From a checkpoint of a small transformer trained on Wikipedia: 2968 steps.
Each number is 128 + 24 x the weight over its row's rms, rounded and kept within 0 to 255. Layers, rows and columns count from 0. Numbers have three digits each. The size before them is the row's rms in percent of the matrix's.

# layer 10 MLP down (transposed), 1024x256, rms 0.0382, rows 406-431, columns 0-127
095:147135097150124105156097146090121115112143132111119126093127111132137111177180133146106110159144123153121132179138154135094129115123104161139145111130106121156135138140175077174157145127134152113163129106136115141116125119157094157093130133126158095158102054074102116104146112141141117145101123117104131141116107148142138132114147079128110129135156121114107145156096146090088131113072
100:130125126124109138137127123150156127108145126106109098148072147159117141139176117110142152139151116117170075071170112114129102151159146081173140099125093085153145116078148121150157179076126114061105182148106112109165115136142113191140143120139111146125133166148122159150121137134131095128116087094133149094166102106108117113090157129153154129149127098128110118134129127145165081108114
104:110132141099107104120121166128116180096086147145128111109111116110096154120117147137095135159169133139093134116102069093068131135105143116170086107128165141111166124116158114119158114092148136121162125117129119139117127106118091127114129118103134158144152104150155153149119106145110149138131135122127090164113132133123102106162093124152167123106107149166166184147091120138126140135102
099:078165114133124118116096126118122091169108147113120100142166098157114126132134119108168111163081154097142091114103127130088156140143117133115115100133163106142136124170143126095170169100106065117171144160165132127095132092119102139140114127115130129144109115140167113108166104094142125162110152099141124150088145105125104110147122152122146136116104100104097155184134119158141090138101
106:136106137152152112101167110176092125114121165102150127129135112140141113147114104100116137094165131094094149123140123060144113168144086122061098139147148138152137155112152125132159129145111134117162137117175156140159152102098108124124092121161151116105175163153125132128130105149163124147121127056148120140106097149155121136152144090107119159155112104163139158133159120145111146120144
097:122127073127127176180105108106127113128095126121138173106144101141147164094149113154145139130151172138165170125147151100125157137143105108148149113147098151208151123144078136136115117123137093107116136155114123104153114134105131130170142169121132129160107097165080138126150117150156084117156127162168155122124159138131138139100124127115154138101128117084132127083153133127077132151072
107:142171106112152145156135100127107118128111104132109139103139117104116125133125100112116105143147130108112144143105115126142137126111104115138156115096125159139093103169137148098110107109152111101142127115139173124137108141053126146096140098126130182130146159150102110144161128166112110128095120125100125117155165150126143157118127150159142177162140124127114130105065138115141152151089
110:094122155143135146134124106123117096141086132144135158165106117109108094163089136122110124107151131168106076141130167126112135115100085158144148158119128111097143108104147124087139165121127138144129118090146072135132125135142090175173112118144165133147152113075149128151095128105140123116139146144160105157137121109134086102139114137113100136119118155108133119149156123138124110127077
109:091106166116143131124122133133136191110071143160141136106108116142103141133124144071143095133095138105126090119109136143135142163118139127128145108160111109140126141150092156118111111167113141145164133149113151142125147142114138090121175144158038128139127125123108126135160120181155095117119138148134125097126112146113177154136090123152143110126118137135100129150115160116100135122154
088:134131170101129150103111101116145113136168140138114163152127145090115108087123102173146110109116104144108126138089132137078104144133109151177121155130137147061122118093147135132111120136112155127166109135100119110111102143150138108139154131133096139093129084056136175127114113109181119136126101096124106141124140153115174123134160093102126115163145136133147113054157164150081149146139
108:141130153124149122092155108110141145099120119151132124126130120129099136095131186156176154133133075139139141071089131106103140104131161102131171137098114136202161131148140101102135102133115108116093125098148105094122112101172156089085119134123127167130124189134150126100120161137193166119162134132113131144159158181133103120146137124121128112144122129119103101091110133124112117148064
102:152132163118094098128131109165114132131111144099143136132145105155130143140112137149157120123110124165101171113119105120151129109122111117140151140113096113147148160148156127105111138105161142119150136078132155144132113124090114118118121133119118142092154166177121126157157123119171135112133136118182166150105129161104098154128176139165120133113124118152146157158109140099130102102099
093:163142110134136153141091117134125101165137168126117156102143093177138113076151156151156098113093155135109151138143113126104119145097130129154133116109130133143145148120131152108115137121126129062095086156145098143151141136116121105118103176156131134131147104169183077101112123131119122113122114132143154177117134091105093085156091143135128104107140126148126155129113104139066101128071
095:087103125119130118148099095154112102126069143145110124128143145110128120103138140148121129162143123117133107151134145150150122134092100127163115124107151146111149140096190109138140140143161089151168126095103104101112111140139159113127103140117099141128170101109120125125106128136135121091112140140121148149136127168118149106127109119119137111142119108109160116114135167133082110080098
092:112091154127117112162109153135118114123140150132141147128173153113115172126149157148078149124143069113133127137129131132129123155119112141127136149147117095101116156085113137118083108118145136090144125141103107094183115133128092159098154064129072138081095148129136144137137150145183126127150134154104091142125125163147104111139153138131141111156113126120114128092108173157091086139131
111:111134167105117129102161136181163134160142113147144150157138145096082143105147113131131123106117084098172130174114150104175130112130128126141158119085144156097130173115114154133122153123159144112096156130143102107154171160130118100107134122128126153103137133117137103145103149151176104143133148099123157116081148090112139105110119171088137125102142118139118103150127114156094131141070
098:138094104122138133137093123150123078134153103090126096117142141123139167166148139145142177121120107149169115100124147183147110075131123127132122137127083153149108094094127104132108119102093092104136138108122097130139121199103105153139107109142077120110136112142143124130148134147116121156157126137104129157111117102102143096142116145150111157131133102154148138111145164107132123123121
092:153132102149144120119087150162128106181127160132148127174136134144117069148124162126150128090147150078113164110149111129142173144106107164140115174125125132167109145134148163113121168116126131087179123136134124128169115115080125123106115118137122125116085126134123083139135153072138107130070134141174103178132135128080113100113110148133138146122124137139126113133122151114132107126082
087:157158111128150103128135199118132143110106127154153095161125128139106158139112126103124128160138119131158195098174133113165120103175094132121144102150104139134117110111144117105127120114133146119139158131208100119143131159145128128114120112109147111142117076118149101143100126145125120107114124130147130143079133136121116160113210140125122141155094111076130148103126098153099088114177
097:152180088139156128094089116163128167121187157151134176134125100126131094140115073116094108145151165092156141094139107103089115116119147136144113128128133126081166123121110123142103135126117099162188114118151129182115156157096138129157085116053140104147143171150159100125172144161107129143126107105145082112108132102114144107087145093143122126131124112090115123144107091173133127130187
094:116146172119122118117148134130142164174130111099085117154129195175125148150118125125114126146125105172123123134154088113115119145116134108151164115171135123147160129092088110154137109101106147125159115147112152134119164096172137118113144158162103103113115118086130145121120125122133142081091102132150111125101131096112110082152160161154108096110151130159108127145146133152162119093070
088:118125146111093096108129116121173126128122127148123154142093079108123105129093147192148127115141114140146109127081127121107179128087128152161141147147131174161188149119131133156143149095160125104139125158134164156134127119098141120096155096112142112109145128000114127110106145132132091111120126130155149126112124108120149089142118170120096125104133119127114119127129117110118143107106
087:209115110135134090177104117116142077154149135131167075131125075174133118121133085164078141152119123118136137131153074148165111091107126130164100115150088121188119139110112139140147154153155116129119136128105111097107132138093131178154142170143115179152119080114100107062135155144153116127100117104143106117095110128129125147122126093149151132107125137109097113142116153124082104117210
103:121120143137141100089160160163096153085086142103106082167119132118135100145115135121091108106138093143098093145113139091119131127122101178148124136145149112172084122156144122140148190127137128134133101179165079096111168117121106153122133129158136095133127149085126152141178169112124144169153116121119095128146152134111151100166130122090116168136106187156134101117109153147101076130086
103:110175131131154136141133129116103152114090143096123151113144153149145112118080125120147178146121106136105082152154122117171112088136131138111157151128165129095119099114127122127159122116166189097171108126194113162131174155163090128087149126132154173146095118128103097129106099113122096129119147158120118081136168148117129134134116164105153106159117110145105092129091107144137111161115
105:129145160125124114126136140111099113107081097103138121116128119104109098154160094179141111126123126151141136091058115172124096147116139110102137137114148107144113151084136145145151122093129154129129156147131111138118125112166135148114104115139108144112114106113109097146114110134121123169144114120122148134095126135161139110177105127123185097151090150143139138109132148136080122091160
# layer 10 MLP up, 1024x256, rms 0.0461, rows 407-431, columns 0-127
098:127102123110133122078099104134115106153086095120121121132192126109114115115104117159094141120115122117131132150103133136127140117104129121137124122117130150127104137143127134123136108170109123159143089138103152137142137133176171105204135133138138099145149128135124129150137104154145163128130127118127083118086177146161157168147109097129095138114116121149130110110110123110075158133102
107:111139114116129126154123108144148124100120163142102123104167153133122103120116150149109106121151121160111146137142132113144111076155138154114097162111114120120112138105158118094144154163115148112157145097121163107102120119150091108104106138154116132121137115134142149140159114090120116113085161150150166148126106125165133131151112129189167118149152110118151118153138118133120138120107
095:086092130136137131166120117107118096119122129122136109112138138092105148094108143143104109117158167142111140090093120093165108127143103109138122167088106123126115124111147067090154134119128148143088115123154100086143137115152208115107121111118109109125113123157127124164097121127125101117110133158117126149142108146124122109137081120129114114125081170153183158105124117099166100111112
098:108138132095075085122126103108181151086078115116113118130116164139135110116125121122105149131145131121128117141109128145134102126128142130110125136128121089148155112140136101179101107109157113151148159162127102180143138108139145117132126146154137159165144146146143136137141180100157139104159151143149133066169100115131180140125089154103129058134097128144108103109131188130125126159094
096:119113171127179121092132114108152162140090180146142144116123099125069125090131133143103101113116108114132106109112098116131126122143117108119127119156123105153121124111100158086136143181122131137112120139134142121109105106159180067135133128149080139099150118146195109136144138138133178120101144156065066149101116101129159105094122103141117108123090104153158120168119098130121126101133
103:139139113144099113136154080171114124127094135112134082132123115121134130128098143105137095178143122121112153136175114129144126119160081125143107162097133073136099131120150137143103163104108132159117112157147151175169133146166127093131114121129154132100147126123133147143138121093162128137179136168093137122158128099143177130115116104119137125179147108110176157144118139085120119168118
103:133090166102126147082121108129149129101155141161100141116123206100122094106141146110129098162121147084124111124145114122175125136153167170164121137129124162093123100142107172126148128158133143160125129112127129126117089190115138110147095113101107105139093165147140148135132151123127163110134133105173127124115081143131104136126115097107188151169132137120143115083124127164151118105099
103:107095107135093098158110120168124138170132118087162128079161123086184156077126168135100117155179142125138118112170113099175098155123075130124144149112151138121129107110155100125168091146147153136134135153135127143142126120190117114125155120118113106087131141129145134195137082136132145137135151074099154108119124136145107130127119108139107168108131128192112127116082125153109109146108
099:128098149103119135138149163123128138122111146133158084155149143136189165102084111141102153104101124124139156135173106132155063132123122149110143125100118147101143090149169146160125118142106172155108113173108104132126151132151147134152094131121125113108097140150172119123125176146141122134119129141136122110125099095100093167080137085150145156167155140123100080138157138151163107135125
097:105112112118142106156108125109115113146107096120128103149176162081151124101139131108160187173145103093153094159134125086128123099192118129117124158097145175125103144083117093142120119154143118150134154075096134143119118147146146138157112118147141110144133136107150149137142153119118104167116127119140098105095127122110131104081161122091158107140128136115146138106163169114125125156092
096:159100133118116129148155123128176097133126082161143129105122122096114126139111122084118111160117101143077115145130128154173134138198115103161135112161115135143130103117138080124152156120080107126165166143150120132121135128117159093145131100118158157167181154154112167152149194137120115115137118106078105139124123123118146141131112132120153113083094144162149067116155126122090107119112
099:183131096144131101150120134149133116163102112141129093130116109133130087139113122096077115123122109098126138105119103117126146105160100122169123112110156121088150120118093134167157115101136115141099170108154080114079119141149107116143124176177152087185126129132109150102151091192151132115103119089082083143118104168142120134098118102155123155141146120153098131136086119138102163128130
097:119179132123135141136141131105157153169147163146130093128157098108123119096127078098105123152118131119147114113157119139096144149167128152082146153167067128144132115144140126125130127124140149152109131116136143183114105141183100108075139114135115151112127129114182143112140180115095164130124137131110128099135174143122135105128153108120137144149141116127140154101127158131149152126127
088:139172192123160121089126099130125147129141075118137115091109110109127127105110112153148111149121102123124123132121113147138109120136137118130139138178152165098129147175095089148117131099104106111107125103133153151095071126105148144130116172106118121120150152168138110148121135138127157151102127110131108113114166103124138079133091138150167121171111143126118159135108114093107162112146
108:149140123105085147136113112095119151123101161133139117050147105150129127141102096138136099133161126136116139176166192110154137086122131170143126117144086125124132179146134100133160122159126173154117132108110141099126142166132137165117151110098093138138109153147167103130134157140159135102157146120124128142120182122150148177094147121154145162160094109113137142122095129088108156151121
097:085175142071101125156171152154153177122133156114135090119151145127120121114087113162150134125152126134130127139117142152109142129194148168145151097120116081146132115156146140120161136111147141124136141147117087118099139112123159119130117163125135105120088152150108124128128113168157100138161081115165122113083159127130083124107129093141152139120119128123136132132072068139093076166124
088:093124148106086130173172135118143095121114094119119130093135161096116152105117107063122117155103159183139122127169159153153137114119145100138118178149128171142112120164147124086125089143125124176115132124166098107121142139147103120121098144132132137181126118141096116118083110163111128116118124145152147102121099101102147102123121098116148123151120141154160159126125142099114143175146
093:153151122103122094175144077120110135112114136100122133091142159158112135103065153109137101133124154151135123162158115168149114131120142145097152151096087151143138117150123092175125131089155157128109085139133125127136085114121142116123144129095147099139097098154133111143129144143116143152099142103130083129161117136160169103097120076125115122123174118140167131163161096087088151092135
101:121142109098126131133141116134175121135076131137088161109134126131115127097138113110122136173140101108100151110128140120100163125148120154148109116121131106163135142153096136126131125154118114110105119098108145118127120123103147113138137117119118153123137137105143077107108128136179138157162139074118139153158128091161123143129144146154144114098130142090154099100098148111115145096094
094:118081132100134122088122095138151157152129120136153122128141149097137107131112073137086076128114101114169166146136160102123099086126114144123188187149128158120143140093159159105105085151136104117105173096124139137127126162152104155133146086145141112138125166121121133132153140134123133170176139104141156114118127121156124130168118101116118124117100124131112105108130087103100143162139
096:148111161082135119129141136099161135122120141114127139135115109091136064126121150158099135128119113111145133170151147145145107136134125136105097156121111040138135136149114131129173094124148128135085129153100113141142110165131155131115135177139070138104170139075147151123110139120117162122133095115083102114164113103141149135080171126144126147118144153122123099124118159123156146075109
112:156110109100131121175135101095127171157155154113091137080123136148149122128120127126096121154121130095148159163081133162126107151124135141130156128131109132128152121115138135110135114145150110181141065153104163151152152177155160115129163153169088132172151135122123108154076117143165190127154135107132103143131145132132142108120127125137102091151132101137120087107103154113122147124148
094:135121165122139104129134117088145149138127089115145137133149175119137114127134125125126140082104153148169162134155090132123139102136169094101127079127117149129091153133126122122117098094110136096129123134105112149166130100111151132130134125176121114133134157108134150150131149134133128102116130087193173164128134114121123151080058049119141132145150129120138140130145177106152142138094
096:141140151106115108110140148148121127161113106116138119128144127107166118079125134133122112120097128128119140099149088134040123133149130126128106156163097164137097142105137177157128089127134096134125115132172173137133120153148110108133107082160118147203164144148147118126136142150124098169112096110116127110111094097145135104124126132133192106073162145150190125147101155118172150188100
106:126133122128143107140128120108124125138132138159096092117126148138156122116128146121153089117114109166125116116114101067141115122178093117128078135150088135132120182163105109114199104114125114130165126165089084132154101128153131137139140135186111129149143134146147127149158127118136095123091103068149152103112115091159138147149093119121129161140139088156160103139113119152148159170100